From a checkpoint of a small transformer trained on Wikipedia.
Size: 11 layers, MLP 1792 GELU, vocabulary 8618, 34.3M parameters.
Architecture: LayerNorm before each block, rotary positions, biases, untied embeddings, attention and MLP in parallel.
Training: a variant of Adam for these matrices, 448M tokens, 6839 steps.
Each number is 128 + 32 x the weight over the matrix's rms, rounded and kept within 0 to 255. Layers, rows and columns count from 0.

# layer 6 attention value, 448x448, rms 0.0311, rows 369-383, columns 0-111
[[146 151  25 118 182 123 146 130 124 116 156  98  60 105  29 149 110 110 161  86 108 109 188 110 126  94 100  91  65  77 136 132 136  76 163 120 119  96 124 107 123 138 196 130 143 142 164  78 162 156 128 106 156 130 140 174  63 107 133  78 118 146 153 218 122 144 162 204 135 172 155  92 180  93 153  87 149 148 198  80 127  90  81 125 199 133 190 162  80  79  70 105 192 227  75 103 117 110 111 150 129 107 116 159  98 134 231 135 139 132  96 112]
 [158 123  79 113 200 115 202 134 128 130 104 129 125 185 152 129  82 116 132 146 120 117 130 165 162 101 109 146 118 149  78  88 122 108 115 123 117  84 184 157 158 125 118  28 154 101 108 145 181 122  94  62 137 127 144 203 142  52  93  96 117  92 100 180 103  60 116 115 138  95 144 156 107 127 103 147 123 152 157 172  98 127  91 116 169 125 147 142  67  89 118 163 117 133 132 112 114 165 102 107 105 120 117 133 155 106 172 200 109  94 189  98]
 [ 82 112  93 130  66 193 120 112 128 144 164 153 149 117 136 147 118 160  91  94 128 132 118 126 129 103 140  41 130 129  52  57 162 112 178 132 178  69 115  86 136 136 108 177 155  20 185 134 103 118 145 109 121 185  88  99 165 132 139 116 130 189  89  84 165 144 119 116 169 142 142 152 159 156  32 125 131 141  62 131 146 183 134 157 135 142 123 138 144  96  84  74 179  89 156 142 185 165 114 145 104 147 137  74 240 173 119 112  79 190 160 103]
 [ 84 151 174 136  88 115 136 128 129 159 127 139 111 146 124 133 114  61 119 153  89 121 122  78 134 108  88 128 131 151 165  67  93  74  55 122 153  68 116 151 125 173  79 144  82 110 144  94  84 183 130 139 113 131 105 160 117 150 101 131 113 163 160 162 108 138 111 132 147 146 141 103 130 118  87  73 150 166 166 119 116 136 174 118 176 135 144 123 134  89  89 174 191  99  95  94 101  94 136 157  74 177 115 118 171 159 154  86 162 128 168 131]
 [152  60 193  69 157 114  98 139 214 171 139 118 157 176 136 100 133 171 103 176 111 140 100 131 145  96 105 115 144 113 130 186 145 182 161 141 147  97 165 160 176  82 124 142 143 131 122  63  72 170 153 136 154  80 118 110 136 128  77 120 127 159  48  66 139 135 160  93  98 143 133 134 138 159 112 120 169 118  88  96 153 135 105 180 155 135 135 196  74 136 124 129 116 114 134  94 157 136 114 113 139 138 163  96 159 124  97 139  72 105 135 134]
 [174  89  95 175 114 151 165 116 140  82  52 154 110 123 115 150  93 168  96 135 136 133 137 173  94 104 125 138 184  90 114 157 115 160  88 147 126 213 123 107  67 120 169 151  87 157 111 151  90 151 137  62 131  96 147 186 106 150 142 195 135 114  85 107 111 203 125  95 160 115  69  96 114  97 177 131 128 135 116 152 125  90 112 118  89 127 124 201 103 144 153 165 149  81 152 136 158  75  91 152 113 114  90 114 166 134 142 135 164 155  66 149]
 [159 157  99 121  35  86  91 138 183 118  97 132  96 104 166 154 107  80 180 108 140 154 139  85 153 152  95  56 117 161 198  65  60 110  85 168 100 183 170 164  97 133 136 131 140 117 112 155 101 143  99  74 178 123 129 114 182 123 182 101 127 152 143 156 181 166 141 138 143 148 180 122 153  69 175 173 121 163 152  90 171 152 134  86 102 127 169 131 197 102 109 215  73 190 114 144  82 150 139  99  94 146 124 102 102 120  72 157 194  97  88 160]
 [ 65 154 193 126 148 125  99  96 114 110 103 133 104 148 188 144 131 134 119 186 157 114 129  95 133 127 108 146 107 157 147 140 128 107 118 139  63 128 102 161 141 187 125 133 116 146 138 162 132 136 133 176 134 105 109 135 119 158  94 154 125 113 118 148 128 119 112 139 149 122 123  67 157 208  79 170 105 157 131 101 110 252  73 143 119 138 173  58 200 112  99 103 159 105 125 119 167  41 136 144 212 112 154 114  76 106 132  68 140 101 192 100]
 [ 81  78  67 157 112  26 138 131  94 226 136  93 160 146 168 165 138 138  96  88 123 111 119 130 110 136  98 156 123  96 145 156  48 214  74 113 123  57 104 175  98 135 155 131  67 128  69 114 165 153 134 101  97  98 128 172 148 117 142 129 123 152  93 162 125 136 127 167  93 188 148 115 133 135 174 112 136 126  96 146 188 142 119 126  39 127 143 203  80 119 116 110 132 207  89  99 164 128 124 121 176 168 131 100  99 108  85 149 122 113 124 114]
 [142 138 118  90 108 144 157 157 123 137 161 125  67 120 124 122 141 191 138 140 189 106 184 106 152 124 113 146  84  85 126 159 106  96 105 147 111 154 134 126 106 199 142 158  86 128 164 119  63  90 103  94 178 144 177  80 114 137 143  62 120 163  90  90 119 150 197 139 145 100  92 157 137 101 111 161 120 172 182 147  54 152 146  92 162 124 158 149 102 156 163 121  85 163 109 161 101 157 153 113 144  43 126 101 163 128  93 152 101 147 118 130]
 [184 117 199 115  63 187 127 116 148 136 168  99 208 124  96 114 166 140 111 101 100 132 123 115 180 132 144 142  99  66 167  58 127  83 153  85 141  74 153 157 109 135 157  96 118  67 156 131 159 129 172 148 123 144 189 135 191 144 163 114 135 109  53 167 139 142 141  80 119 168 107 106 145 124 156 122 150 143  93 121 134  17  67 124 152 120 114 126 172 147 158  70  91 124 171  96  39 213 104 131 113 117 129 143 173 133 107 140  85 150 149 113]
 [123  65 188  30 158 181 103 143 140 152 157 122  86 137 132 121 173 163  79 146  98 144 117 116 114 137 113  23 133  79 116 186 118 155 102 139 136  85 168 165 152 170 105 102 181 110 120 129 157 158 135 155 119 121 216 148 134 120 136  90 123  78 141 173 153 153 142 155 199  97 101  26 163 101 143 101 129  49  98 135 127  66  53 159 116 128  81  96  92 125 157 162 141 165  88 145 116  99 106 113 125 139  88 157 115 127 186 109 110  85 118  99]
 [122 122  65 100 117 117 198 149 196 145 151 143 169  93 111 143  95  97 143 132  98 176 157 152 143 106 102 144 168 163 220 124  91 167 144 154 153 132  84 129 126 108 132 140 127  57 130 147 136 123 114 153 106 101 150  70 116 105 175  81 148 182  81  68 137 153  28 159 158  76  97 154 144 116 105 107 105 127 146 126 212 131 145 159 169 145 154 126 149  82 137 170  43 152 127 132 164 137 119 118  91 139 117  62  93 100 133 134 106 105  95 108]
 [110  75 151 136 119  83 204 115 155 144 109 114 208 130 192  94 112 154 135 184 152  93 145 124 104 141 111  74 143  92  78 197  91 164 108 159 113  85 105 194 109 120 180  72  73 164  79 184 121 147 131 143  89 133  88  81 159  97  71 125 139 113 163 116 132 168 104 188 109 178 111 172  86 137 115  61 112 130  55 178 123  40 121 165 126 134  73 173 139 101 201 120  65 180 133 111 151  83 135 105 150 188 142 112 169 162 170 196 156  67 219 173]
 [163 129  55 188 120 160 136 124 100  57  56 149  93 113 105 136 142 153 153  73 140  96 128 138 154 186 128 146 143 140 166 124 176 117 173 114  95  84 143 138  90 226 112 134 153 163 105 140 198 119 106 112  79 146  91 119 121 112 117 121 116 108  71  58 173 121 165 109 126 166  95 105  92 155  77 121 131  84 180 125 116 153  91 117 125 137  83  88 129 133 159 138  98 152 159  88 105 130 130 129 147 190 179 129 169 151 178 197 118 151  83 111]]
# layer 6 attention output (transposed), 448x448, rms 0.0335, rows 369-383, columns 0-111
[[170 125 250 137 106 188  73 117  83 169 117 160 101 102 118 166 141 163  72 121 167  59 154  83  81 118 118 155 164 109 119 143 133 137 122  38 162 136 148 158 140 144 153 126 147  40  99 150 120 131 110 127 126 125 145 132 114 146 101 127  84 122  75  77 124  74 154  65 175 135  92 131 188 128 165 130 129 141 155 107 137 104 153 150 107  90  82 174 121 123 152 105 143 125 107 131 160 102 177  78 119  77 121 123 126 159 140 173 129 108  78 141]
 [167 105 189 175  63 144 166 156 190 155 162 134 103  79 135 233 178 114 149 203  92 134 155 139  86 115 106 133 119 115 152 145 142 162  74  87  90 143 105  85  92 196 151 175 137  98  80 157 169 188  72 105  71 187 102  84  84 126  88 132  71 139  90 113 178 132  87  74  88 122 102 107 113 186 158  87 199 163 122 139 113 126 171 109 120 152 202 176 163 157 140 177 134 119 173 132 142 130 146 132 139 182 118 126 135 193 170 128 160 160 120 137]
 [ 86 161 124 124 123 108 153 148 165 148 100  50 140 109 205  81  87 126 110  51 171 119 160 137 114 141 141  89  94  75 193 171 124 110  70 131  84  95 192  94 174 136 110  91 102 232 169  82  98 169 187  90 110 153 166  80  67  98 101  95  96 156 129 195 117 144 118 181 139 118 161  56 135 146 164 204 153 191  69 145 159 119  84 126 132  97  49 156  92 254 183 150 161 109 179 141 174  81 152  57  85 205 157 155  91 171  96  69 167 163 178 128]
 [108  89 161 129 137 127 121 133 114 100  93 133 149  50 138  55 117 106 155 118 172 130 117 120 132  71 170 139 196  76 127 148 126 148 126 131  88 152 132  76  97 135 155 112 129 108 177 162 157 136 102 102  91 166 165 116  92 117 158 130 109 164 108  86  84  86 168 153 161 124 105 155 141 134  55 195 160 139 190 129 107 148 135 121 101 171 104  70 156 125 126 126 147  70 144 119 120  79 140 123  72 147 141 111  72 196  37 165 154 125  80 228]
 [ 94 162 124 123 185  84 178  54 133  97 171 155 124 137 140  81 116  93  90  93 136  97  78 153 150  88 118 152 121 137 100 133  67 156 102 197 140  94 110 109  96  75 141 186 127 172  58 103  89  61  94  89 137 130 115 133 114  88 114  73 120 115 134 105 177 152 160 142 195  99 147 187 126 113 132  98 199  88  93 171 102  78  85 143 179 139 140 133 156  79 131 128 148 160 132 182  99 141  65  89 169 169 114 117 116 124 206 142 221 108 124 110]
 [159 127 113  72  42 139 120 151 165 131 184 108  91 110  96 166  64 168 129 204  92 117 105 124 110 132  79 125 112 142 156 143  76 144 148  99  87 114 114 163 173 106 166  98  63 175 161 167 107 134  84  91  76 143  86 139 158 186 140 158 122 166 108 130 126 123 134 117 163 171 160 133 135 138 118 196 123 110  87 144  73  81 139 158 120 126 168 131  62 129 140 141 138 146 145 121 134 139 138 143 173  93  51 180  78  93 134 172 117 120 116 151]
 [161 103 163 133 131 116 118 100  84  50 203 145  92 152 149 141 140 158 171 168 103 112 239 141 133 168 147 130 221  95 138 140 126 163 174  82 108 170 161  54 143 129 160 184 125 102  90 108 147 140 158 146 172 155 132 105  68 175  99 124 170 121 106 178  97 160 140  61  42 151 133 112 145 111 118 139  65 168 153 117 138 155  94  91  88 151 172  95 160 148 137  89 126 100 191  89  95 118  96 147 187  84 118 120  73 101 144  58 111 129  98  98]
 [136 171  63 168  83 143 131 143 136 105 125 152 116 132 112 106  98  90  90 117 182  49 160 120 119 123 132 156 149 135 138 106 172  98 116 114 134 123 195  80 153  75 139  77 150 183  89 137  82 118 111 124  91  68 180 130 134  74  47 166 140 150 157 178 152  72 109 100 125 113 117 164  75 131  94 111 139 132 131 103  79 115 141  64 121 124 107  96 155  92  49 146 142 114 115 127 152 109  94 160  92 159 123 129  80 117 143 130  84  72  91 149]
 [121 118  96 117 164 124 119  89 126 115  93 173  72 148 162 162 144 145  82 158 121 156 154 109  98 117 132 120  93 132  81 118  68 158 148 140 104 171 170 102 172 209  92  82  91 160 174 145 133 118  72 178 160 120 148  83 139 133 160  60 129 142 154  74 119 129 200 108 139  72  53 143 158 150 108 108 196  86  83 125  67 133 153 142  85 173  98 153 118  33 199  92 190 163 109 108 134 104 122 153 226 160 130 168 122 141 146 125 139 139 129  54]
 [183 156 145 153 119 110 114 133 137 120 157  90 143 188 138 155 126 153 137 134 143 114  73 115 121 111 190 173 120 175 148 149 121  88 164 144 161 205  99 101 168 114 160 105 139 153 100  98 111 156 116 176 105  91 143 104 195 101 161 114 126 122 158 136 119 142  78  65  95 187 182 153 136 103 173 147 153 124 159  98 164 124 104  91  71 127  94 118 131 138 103 164  97 184 191 128 140 145 161 181 169 135  55  99 122 143 155 255  59 116 110  88]
 [157  92 123  39 168  95 169 139 101 121 134  77 144 161 106 129 208  80  80 125 120 115  81 149  53  97  97 167 153 136 193 119 171 141 111 147 200 102  87 118  78 122 166  60 163  76 167 141 100 118 117 201 137 146 124  48 125 109 160  85 128 192 151  96 134 141 126 131  84 123 109 145 111 125 198 122 133 152 107 179 117  67 135 155 126 153 108 112 143 122  75 126 124 212 175 118 120 152 142  93  84 210 204  86 139 103 122 131 184 119 125 185]
 [136 128 171  89 191 148 135 119  67 143 112 171 139 117  27 173 110  60 153 159 186 183 142  70  99 127 198 135 140 190 108  91  63 178  56 142  75 109 133 128 111 140 145 174 213 156 134 166  90 126 190 130 119 145 126 121 163 174 166 125 152 149 131 117 141 111 101 132 115 152 137 114 176 131 221 129 171 100 116 161 113 144 121 117 109 159 169 100 127 124 114 100 108 161 130  67 121  64 157  83 149 137 151 147 125  57  60  61  89  77  90 149]
 [169 122 205 144 140  84 111 110 105 123  83  81 157 197 129 136 191 142 151  94 107 117  72 137 107 121 121 139 136 117  97 131 103 195 163  31 101 163 106 121 156 137 197 103  66 103 126 175  71 126  94 141 140 133 125 111 148 243 162 160 187  86  77  69 111 128 179 124  29 162 157 205 131 121  58  45 170 120 134 129 167 207  50 151 127 127 192  68 127 131  92 168 192 134 216 110 100 134 138  51 120 156 136  49 145  61  90 165 151 121  95 189]
 [129 124 188 147 100 148 188  82 102  73 131 128  89 123 159 180 168 203 112 124 111  76 119 136 126  56 124 130 146 171  84 194 183  86  66 135  67 116  97 203  95 153 104 119 136 118  95  75 188 131 146 151  80 103 163 164 158 172 146 129 150 148 127 117 155  98 122 199 145  14 121 134 170 129 143 173 194 175  95 123 160 136 152 181 116 118 174 124  96 136  59  76  86  93 160 118 159  86 119 150 152 133 107 161 113 164 200 148 177 117 131  61]
 [197 199 134 119  85 179 148 154 122 113 159 182  40 164  93 143 173 144 101 135 107 119 124 189  79 160  64  61  99  91 154 129 150 144 132 148 217 144 108 173 227 182 127 150 139 164 116 110  68 113 130 124 159 114 116  99 113 113  85 115 102 129  98 173 129 135 150 186  97 143 120 117 194 209 133 109 113 143 117 150  96 116 149 155  75 117 132 171 101  68 152 160 115  97 204  56 143 104  68  58 115  70  92 120 167 117  73 155 159 147 109  98]]
# layer 6 attention query, 448x448, rms 0.0388, rows 384-399, columns 0-111
[[ 74 104 114 143 153 126 174  97 157 104 127 114 133  97 121 121 137 154 131 146 139  93 154 129 159 119 154 160 143 130  99 112 146 139 101 142 119 133 118  87 144 106 138 105  78  86 121 141 148 157 152 166 105 162 117 151 139 118 148 124 142  87  96 113 180 137 140 137 107 126 138 152 159 118 121 154 132  97 128 134 141 119 155 137 112 138  79 143 145 137  91 141 147 140  99 153 153 128  94 113 123  87 151 120  95 165 134 133 118 132  86 131]
 [159 139 159 155 122 144 125 106 114  94 107 114 109 143 106 129 125 115 115 122 122 150 145 117 178 109  99  54 104 114 145 155 126 117 169 153 109 162 134 113  86 107 131 159 122 137 133 134 105  60 144 136 157 127 133 125 157 154 148 137 141 114 151  87  99 123  57 118  93 117 131 116 120 145 160 146 160 164  93 156 139 133 143 129 124 120 158  87 157 107 122 189  90  95 183  99 107 139 139  62 138 123 114 122 149 144 139 133 117 100  93 162]
 [ 98 154  34  94 110 124 170 120 103 135 140 142 132 114 102 172 150 116 110 176  91 121  98  86 149 167  94 103 112  86 114 143  65 176 205 124  89 107 186 103  85 127 104 160 129 144 191 120 121  84 127 123 133  87 122 132 138 117 147 110 153 112 191 101  69 170 145 127 128 191 139 123 169 148 112 130 128 115 173 126  76 117 113 102 212 149 164 136  81 141 113 110 126  85 141 126 114  86  84 147 205  78 141  78 115 149 136 110 141  47  87 145]
 [163 152 105 165  75 111  90 139 151 122 140 114  62  73 100  93  81 143 138  74 138 182  57 142 117  75 145 105 127 154 142  91 150 156  58 132 122  93 120 101 147 138 157 118 141 150 112 131 167 146 164 128  94 108  91  89  97 169 141 118 107  66 134 115 101  75 174  70 167  90 124 107 167  77 127 116 159 109 175 112 166 131 101  94 140 129 105 129 136 156 150 170 133  64 104 163 131 131 148 114  94 153 107 122 137 100 153  96 103  90 136 149]
 [ 50 136 107  60 145 123 115  94 121 105 175 123 187 124 185 170 146 104 185 168  55 127 144 120  76 173 108 111  89 125 143  87  97 196 255 128 128 138 255 208 100  79 105 145  99 116 230  99 131 132 129 150 145  90 147 132 127 143 110 180 224 153  89 104  92 133 104 195 100 165 109 164  88 140  56  78 109 114 184 141 111  73 134  92 123 140 178 149 144 120 130  53 121 144 122 106 141 102  93 116 218 109 127  87 111 168 112 112 136  55  98 160]
 [135 147  79 142 124 123 183 117 146  82 127 134  85  91  82 150 156 148 102 128  55 146 135 112 142 136 109  89 122 111 172  81 114 170 154 105  78  87  94 114  95 129 146 158  74 162  79 110 101 153 124 140  88 152 101  69  75 146 118  76 124  77  97 110  97 152 142 184 122 188 122 126 153 110 158 137 161  94 161 122  66 115 131  92 101 146 130 103 121 157 138 145 157 104 127 162 126 119 153 108 123 130 111 127 159 132 115 119 133 108 157 134]
 [132  83 143 159 180 104 113 176 118 157  99 126 111 106 126 139  57 126 124 120 193 111 129 157 170 115 195 157  94 160 124 180 171  85  74 135 133  91  81 137 131 157 114 128 169 152 116 137 154  89 129 113 159 121  98 136 149 112 169  98 142 107 127 165 154  90 165  52 132  69 168  99 102 116 189 136 105 157  66 123 139  98  89 117 187 101  53  88 104  95 132 135 148 150 119 152 136 112 143 106 165 135 101 158 151 102 194 124 103 211 134 122]
 [104  59 132 111 179 146  77 192 182 111 189 104 176 135 216 205  82  74 163 167 151  71 115 123 109 191 103 141 132 118 163 170 122 142 190 165 134 142 223 131  85  90  88 103 133 138 232 167 124  78 129 122 158 128 155 151 117 100 165 135 251  99 140 145 143 141 137 161 154 102 155  98 129 130 112 123  98 124 155 148 120 115 125  73 137 108 107 128 156 121 153  61 102 135 101 149 174  90  93 130 207 125 104 128  86 168 165  72 165 126 119 170]
 [148 106 146 152 149 100  80 158 137 146 125 124 124 142  93 162 128 132 137 144 117 140 122 116 183 136 162 115 111 136 116 160 147 109 119 132 106 112 108 140 112 139 124 102 149 144 115 141 156  95 117 113 151 109 111 109 128 120 156 135 160 139 137 147 131 103 148  59 128 124 153  96  98 126 178 104 137 117 103 110 134 158 123 154 168 113  88  95 125 132 107 129 163 115 115 141 117  89 170  98 165 127  94 144 136  95 156 111 117 141 114 135]
 [ 99 100 145 131 219 115  70 232 119 134 132 131 150  99 200 182  63  75 157 156 190  95 119 169 180 184 107 154  97 143 150 160 127 137 154 147 117 109  91 165  80 135 113 108 104 165 203 146 127  43 130 115 148  85 101 170 182 105 185 121 247  95 103 150 165  94 141  82 105 153 189  76 102 133 142 114 142 125 101 130 145 122  87 133 153  68  55 102  89  73 169  92 109 101 104 142 147  45 114  80 198 107 148 185  87 121 176  55 146 145 149 133]
 [116 166 112 145  89  91 104 128 113 120 115 127 160 170 160  98 148 170 109 129 151 147  72 182 151 185 104 113 142 138 180 138 114 147 111 144 161 123 129 113  95 101 118 144 111 177 140 110 187 105 115 135  84  97 108 148 117 107  97 219 104 115 137  99 100 132 179  48 135 111 143  73 164 163 103 128 149 155 187  89  88  97 144 155 111 147 200 147 111 175 159  78 137 120  70 175  92 163 134 105 118  99  83 126 103 116 120 104 127  43 145 180]
 [170 107 116 111 147 154  92  65 124 155 183  86 208 117 111 161 151 157 198 133  95 132 106 109 191 180 136 123 137 117 125 114  85  84  81 113 169 120  95 168 133 117  99 199 147 130 194 109 156 183 106 129 132 114 149 126 151 130  70 116 137 109 134 143 196 105 137  98  97 121 140 136 115 132 109 103 108 157 137 140  88 146 147 103 104 137 116 187 191 164 115 114 101  87 157 162 132 122 122 102 201  82 154 135 167 186 127  70  97  77  86  55]
 [142 139 129  97 155 128 196  95 105 180 164 118 156 130 130 118 182 116 117 128 102 154 176 127 113 118 103 117 142  78 109  64 183 123 110 162 161 121 179 157 148 133 125 145 115  94 159 130 136 134 132 123 144  63 124 129 176 154 100 181 138 143 147 192  92 117  85 183 119 119 102 161 164 136 130 124 100 121 129 154  57  90 186 117  74 134 111 217 164 112 143 112 138 173 129 130 109 127 138 134 164 162 135 113 126 147 132 160  84  99 141  68]
 [152 141 171 145 126 163  98 141 189 130 114 120 129 134 134 108 138 136 166 141 149 145 119 117 159 136 157 126 124 131  63 155 103  94 140 152 127 168 110 124 136 127 124 124 168  93 145 158 114 154 191 125 170 182 158 168 128 152 100 108 138 115 168 173 171  91 104  98 100  85 106 141  88 122 113  92 138 111  81 128 119 126 106 138 137 100 120  58 154  77 131 142  99 113 112 111 146  80 187 173 170 160 100  84 170 146  91 118 135 132 162  84]
 [ 82 199  97 132  95 153  95 131 123 192 116  90 143 161 132 123 178  93  82  87 115 141 113 155 134 141 133 141  95 191 122 153 121 142 113 124 175  88  63 145 113 191 144 165 122 163 114  80 142 102  98 113 119  89  82  95  88 156 143 126 112 132 109 123 175 104 141 117 172 111 130 135 123 142 158 111 151 102 156 142 129 156 101 160 180 106 111 146 106 127 160 159 136 129 115 214 168 200 156  76 100 133 204 103 164 165 103 139 120 149 105 104]
 [154 134 134 104 119 139 133 150  91 120  87 106 103 107 139  96 156 131 125 139 131 106 146 137  32 109 102 145  49 129 115 116  96 121 123 103 147 151 168  89 140  67  67 112 122 126 143  77 129 130 138 102 112 150 145 119 144 116 169 166 139 177 178 123  80 117 149 170 153  67 122 122 115 110 135 142 125 142 127 137 144  99 184 115 118 136 188 157 127 171 102  82 160 113 106 105 129  95 110 123 143 136 135 116 105 153 180 112 154 113  96 186]]
# layer 6 attention key, 448x448, rms 0.0382, rows 384-399, columns 0-111
[[144 105 108 128 151 144 153 103 143 102 108 130 139  79 148 116 130 121  98  98 179 180 104 155 105  76 138 152  95 105 156  72 104  99 123 158 141 137 102 131 132 143 115 120 111 143 147 126 105  88 161 123 128 101 118 159 135 145 174 134 124  87 133 125 122 105 174 141 143 117 100 146  97 133 107 139 123 114 125 146 109 105 178 164 133 111 120 104  98  91 131 107 163  99 134 145 115 104 120 108 136  78 132 128 149 130 157 129 164 110 143 109]
 [156 178 170 123 133 171 122 123 167 172 108 143 108 151 125  99 124 169 111 151 133 115  74 109  97 101 114 128 126 128 160  92  85 158 101  62 118 136 171  41 161 132 156 134  94 145 156 105 122 154 119 130 110 105 144  87 124 150 119 153 119 134 119 179 123  97 129 117 146 104  89 109 148  70 151 156 105 110 136  93  90 110 133 138 136 113 122 119  86 130 151 137 156 167 143 146 172 117 148 139 126 126 139 101 123 134 128 120 156  89 131 193]
 [120 145 167  68 124 128 142 120 115 115 140 125 176 138 141 134 125 105 170 115  90 139 123 128  99 128 103 110 173 136  74  83 120 105 166 145 164 128 152 111 117 123 133 173  97 112 154  85 101 161 131  94 161 114 116  66 174 134  87 157 161 108 123 132 130 134  81 143  95 158 134 143 120 118 162  86 156 146 152 110 135 166 120 123 131 139 129  96 128 119 138 106  89 114 100  91 108 134 121 131 133 130 125 114 103 128  97 150 113 105  98 113]
 [ 82 108 149 195 146 164 114 115 119 142 104 105 149 136 162 173 128 112 125 117 155   8 200 122 137 121 137 211  92 156 155 200 130 113 113 112 144 126 110 124 106 131  80 168  79 109 125 122 128  80 109 178 167  97  67 132 126 141 127 119 150 182 153 191 134 120 126 107 130 150 121 143 111 172  99  89 102 128 110 119 103 128  83 164 147 113 155  80 124 123  99 174 112 161 111 112 171 103  92 151 164 109 117 158  89 117 232 103 121 108  83 161]
 [ 96 146 182 118 140 123 133 136 143 104 149 136 125 123 152 150 149 105 182 178 138 129 136 147  73 184  73 142 162 148 127 130 110 141 124 136 108 133 163 157  73  83 130 130 143 121 167 110  87 130 147 157 107 132 142 139 154  90 135 111 177 118 130 121  97 140  96 136 131 141 142 118 139 143 124 158 184 139 162  84 102 127  95 106 135 122 178 124 109 140 138 109 128 147 110  99 137 107  92 131 215  98 198 121 112 145 147 107 149 126 168 145]
 [191  75 112 173 119 163 125 127 128 185  38  94 186 110 108 119 168 137  15 105 175 111 206 124 166  82 164 169 157 191 134 178 111 168  39 129 106  95  89 111 132 169  90 135 176 160 130 152 251 145 139 185 105 134 101 152 139 151 107  59 117 162 180 137 164  69 141  88 114 111 129 120 141 165  76  38  37  88  53 125 104  90 145  80 159 119 110 103 137 165 119 197 128 124 110 124 170 108 127 116 132 141  74 131 168 125 135  23 128 177  93 117]
 [ 74 149 123  18 138 137 149 148 110 152 200 192  84 137 196 131 115  83 151 161 139 152 120 145  94 246  56 129 196  77 138 125 141 128 216 133 152 132  90 233  88  85 169 143  88 112 161 124  79  56  96 133 125 130 162 127  72  88 140 154 179 107 110 150 117 186  88 137 127  63 154 135 111 178 140 210 255 129 184 104 110 191  75 155  56 134 197 134 114 108 115  26  54 146 197 134  44 112 104  53 176 115 209 124 195 154 149 138 116  87 208  86]
 [101 141 147 112 121  97 106 111 122 142 158 143 110 143 129 137 115 129 160 160 159 134 130 126 117 189 125 157 131 116 105 146 111 111 193 119 145 114 112 191 101 102 128 111 128 137 147 121 130  93 127 120  88 141 139 136 125 139 134  97 147 131 144  91 125 157 123 121  98 113 140 119 136 155  96 161 150 155 154  76 117 129 121 117 126 119 178  96  98 133  89  95 100 113 159 140 101 131 131 118 188 116 173 133 162 151 128 116 136 112 178 130]
 [ 77 144 172  83 115  93 122 145 103 109 207 130 102  99 214 198  90  90 136 174 195 127 134 181 115 255  44  96 164 106 140 203  86 149 197 137 129  92  91 253  41  55  98 116  77 109 181  95  80  80  78 128 127  80 124 141 118 102 171 141 203 100 130 107 153 189  70 129  92  97 169  94 140 190 134 183 255 168 123 117 101 149  79 151  66 105 166 141 143 135 132  76  91 132 192 136  86  74  83  23 255  90 235 113 151 144 147 150 133  74 207  96]
 [110 144 135 101 125 107 114  94 124 135 158 147 109 147 115 126 129 139 150 164 151 134 134 113 107 154 132 160 131 115  94 126 111 113 177 125 142 133 109 181 131 109 135 116 128 142 120 141 143 104 135 112 109 142 124 145 124 134 129  92 144 146 134  80 117 157 131 124  93  96 131 141 140 157  81 151 140 151 167  94 146 133 139 133 126 109 172 100  97 133  94 103 112 121 167 148 101 152  95 111 148 117 187 126 167 141 134 113 154 119 172 123]
 [114 124 167  97 123 104 143  82 127 134 132  78 136  42  84 125 114  78 127 148 129 148  85 108 122 140 102 101  74 152 123 124 132 188 138 135 105 174  90 139 117 100 138  66 135 101  69 127 170 105 138 120  72 122 162 128 113 101 141 108 167 177  93 113 103 125 118 114 144 108 155 129 152 124 113 218 147 128 153 151 109 118 106 159 125 124  82 124 105 184 125 143 203 155 122 157 114 109 145 161  97 126 136  74 145  80 184 158 151 129 155 146]
 [200  86 177 156 124  93  65 162  33 136 120 106 131 103  95 135  93 117 124 119 139 150 154 153 138 131 141  61  84 121 136 111  86 160 102  94  89 158 124 132 151 156  98  70 112 101 148 182 140 140 144 143 138  87 127 127 137  95 152 140 142 140 146 150 141 117 140 131 143 125 149 139  89 137 126 178 143 121 102 116 185 128 130 157 141 103 149 114  91 173 141  94 145  92 167 133 156  88 129 111 148 166 152  77 188  69 142 130 173 131  82 108]
 [188 125 117 167 120 146 116 156 128 137 101 164 124 145 118 127 119 120 167 136 121  87  78 147  95 105  98  98 146 142 165 145 140  74 152 150 115  57 119 145 139 117 152 128 113 138 108 117 110 100  83 140 163  97  76 101  90 122 132 144 108 143 125 152 142 133 138 132 150 145 113 124 120 135 147 122  99 141  81 125 109 126 118 123 145 138 123 152  91 128 132 104  98 105 127 112 114 118 130 135 149 129 166  89 143  89 114 114 152 169 126 116]
 [167 114 119 116 139 101 139 114 102  92 141  89 173 143  71 101  96 161 185 169 135 154 173 151 101 100 165 118 149 132  95 147 134 127 130 111 116 139 177 140 104  87 115 116  95 153 166 181 120 120 156 136 133 130 183 111 148 149 129 121 130 101 143 111 138 121 167 131 121 155 126  98 150 138 153  78 133 104 103 124 169  95 161  96 170  92 128 141 125 155 121 132 151 118  79  89 147 121  98 173 151  86 181  88 132 140 108  81 134  94 117 140]
 [139  71 127 102 125 165  76 132  91 193 112 187 177 128 106 103 109 159 170 139 127 176 122 129 105 124 156 144  79 180 131  86 139 175 109 100  97 155 132 108 173 157 147 107 140 141  90 139 146 119 161 107 159 189 122 121 124  77 150  89 140 133 114 107  71 134 107 139 133 113 127 167 113  81 112 166 157  57 139  94 150 166 178  87 167 108 147 121 150  95  90 147 138 158 146 125 121 141  66 149  59 164 143  83 158 127 105 127 111 148 107 148]
 [126 146 131 192 161 136 123 136 135 105 169 189 104 133 119 129  98 122 123 113 116 120 181 139 140 159  83 136 106 105 161 111  47  84 130 152 164 120 123 110 113 140 111 128 109  68 177 120 157  96 109 115 152  90  86  76 120 126 165  53 160 104 106  83 128 160 117 134 156 172 124 114 139 150 113 121 111 110 110 126  70 126  63 108 133  97 140 136 120 137 148 149 145 131 133  97 185 138 110 140 125 134 101 135 105 134  96 156 102 111 110 175]]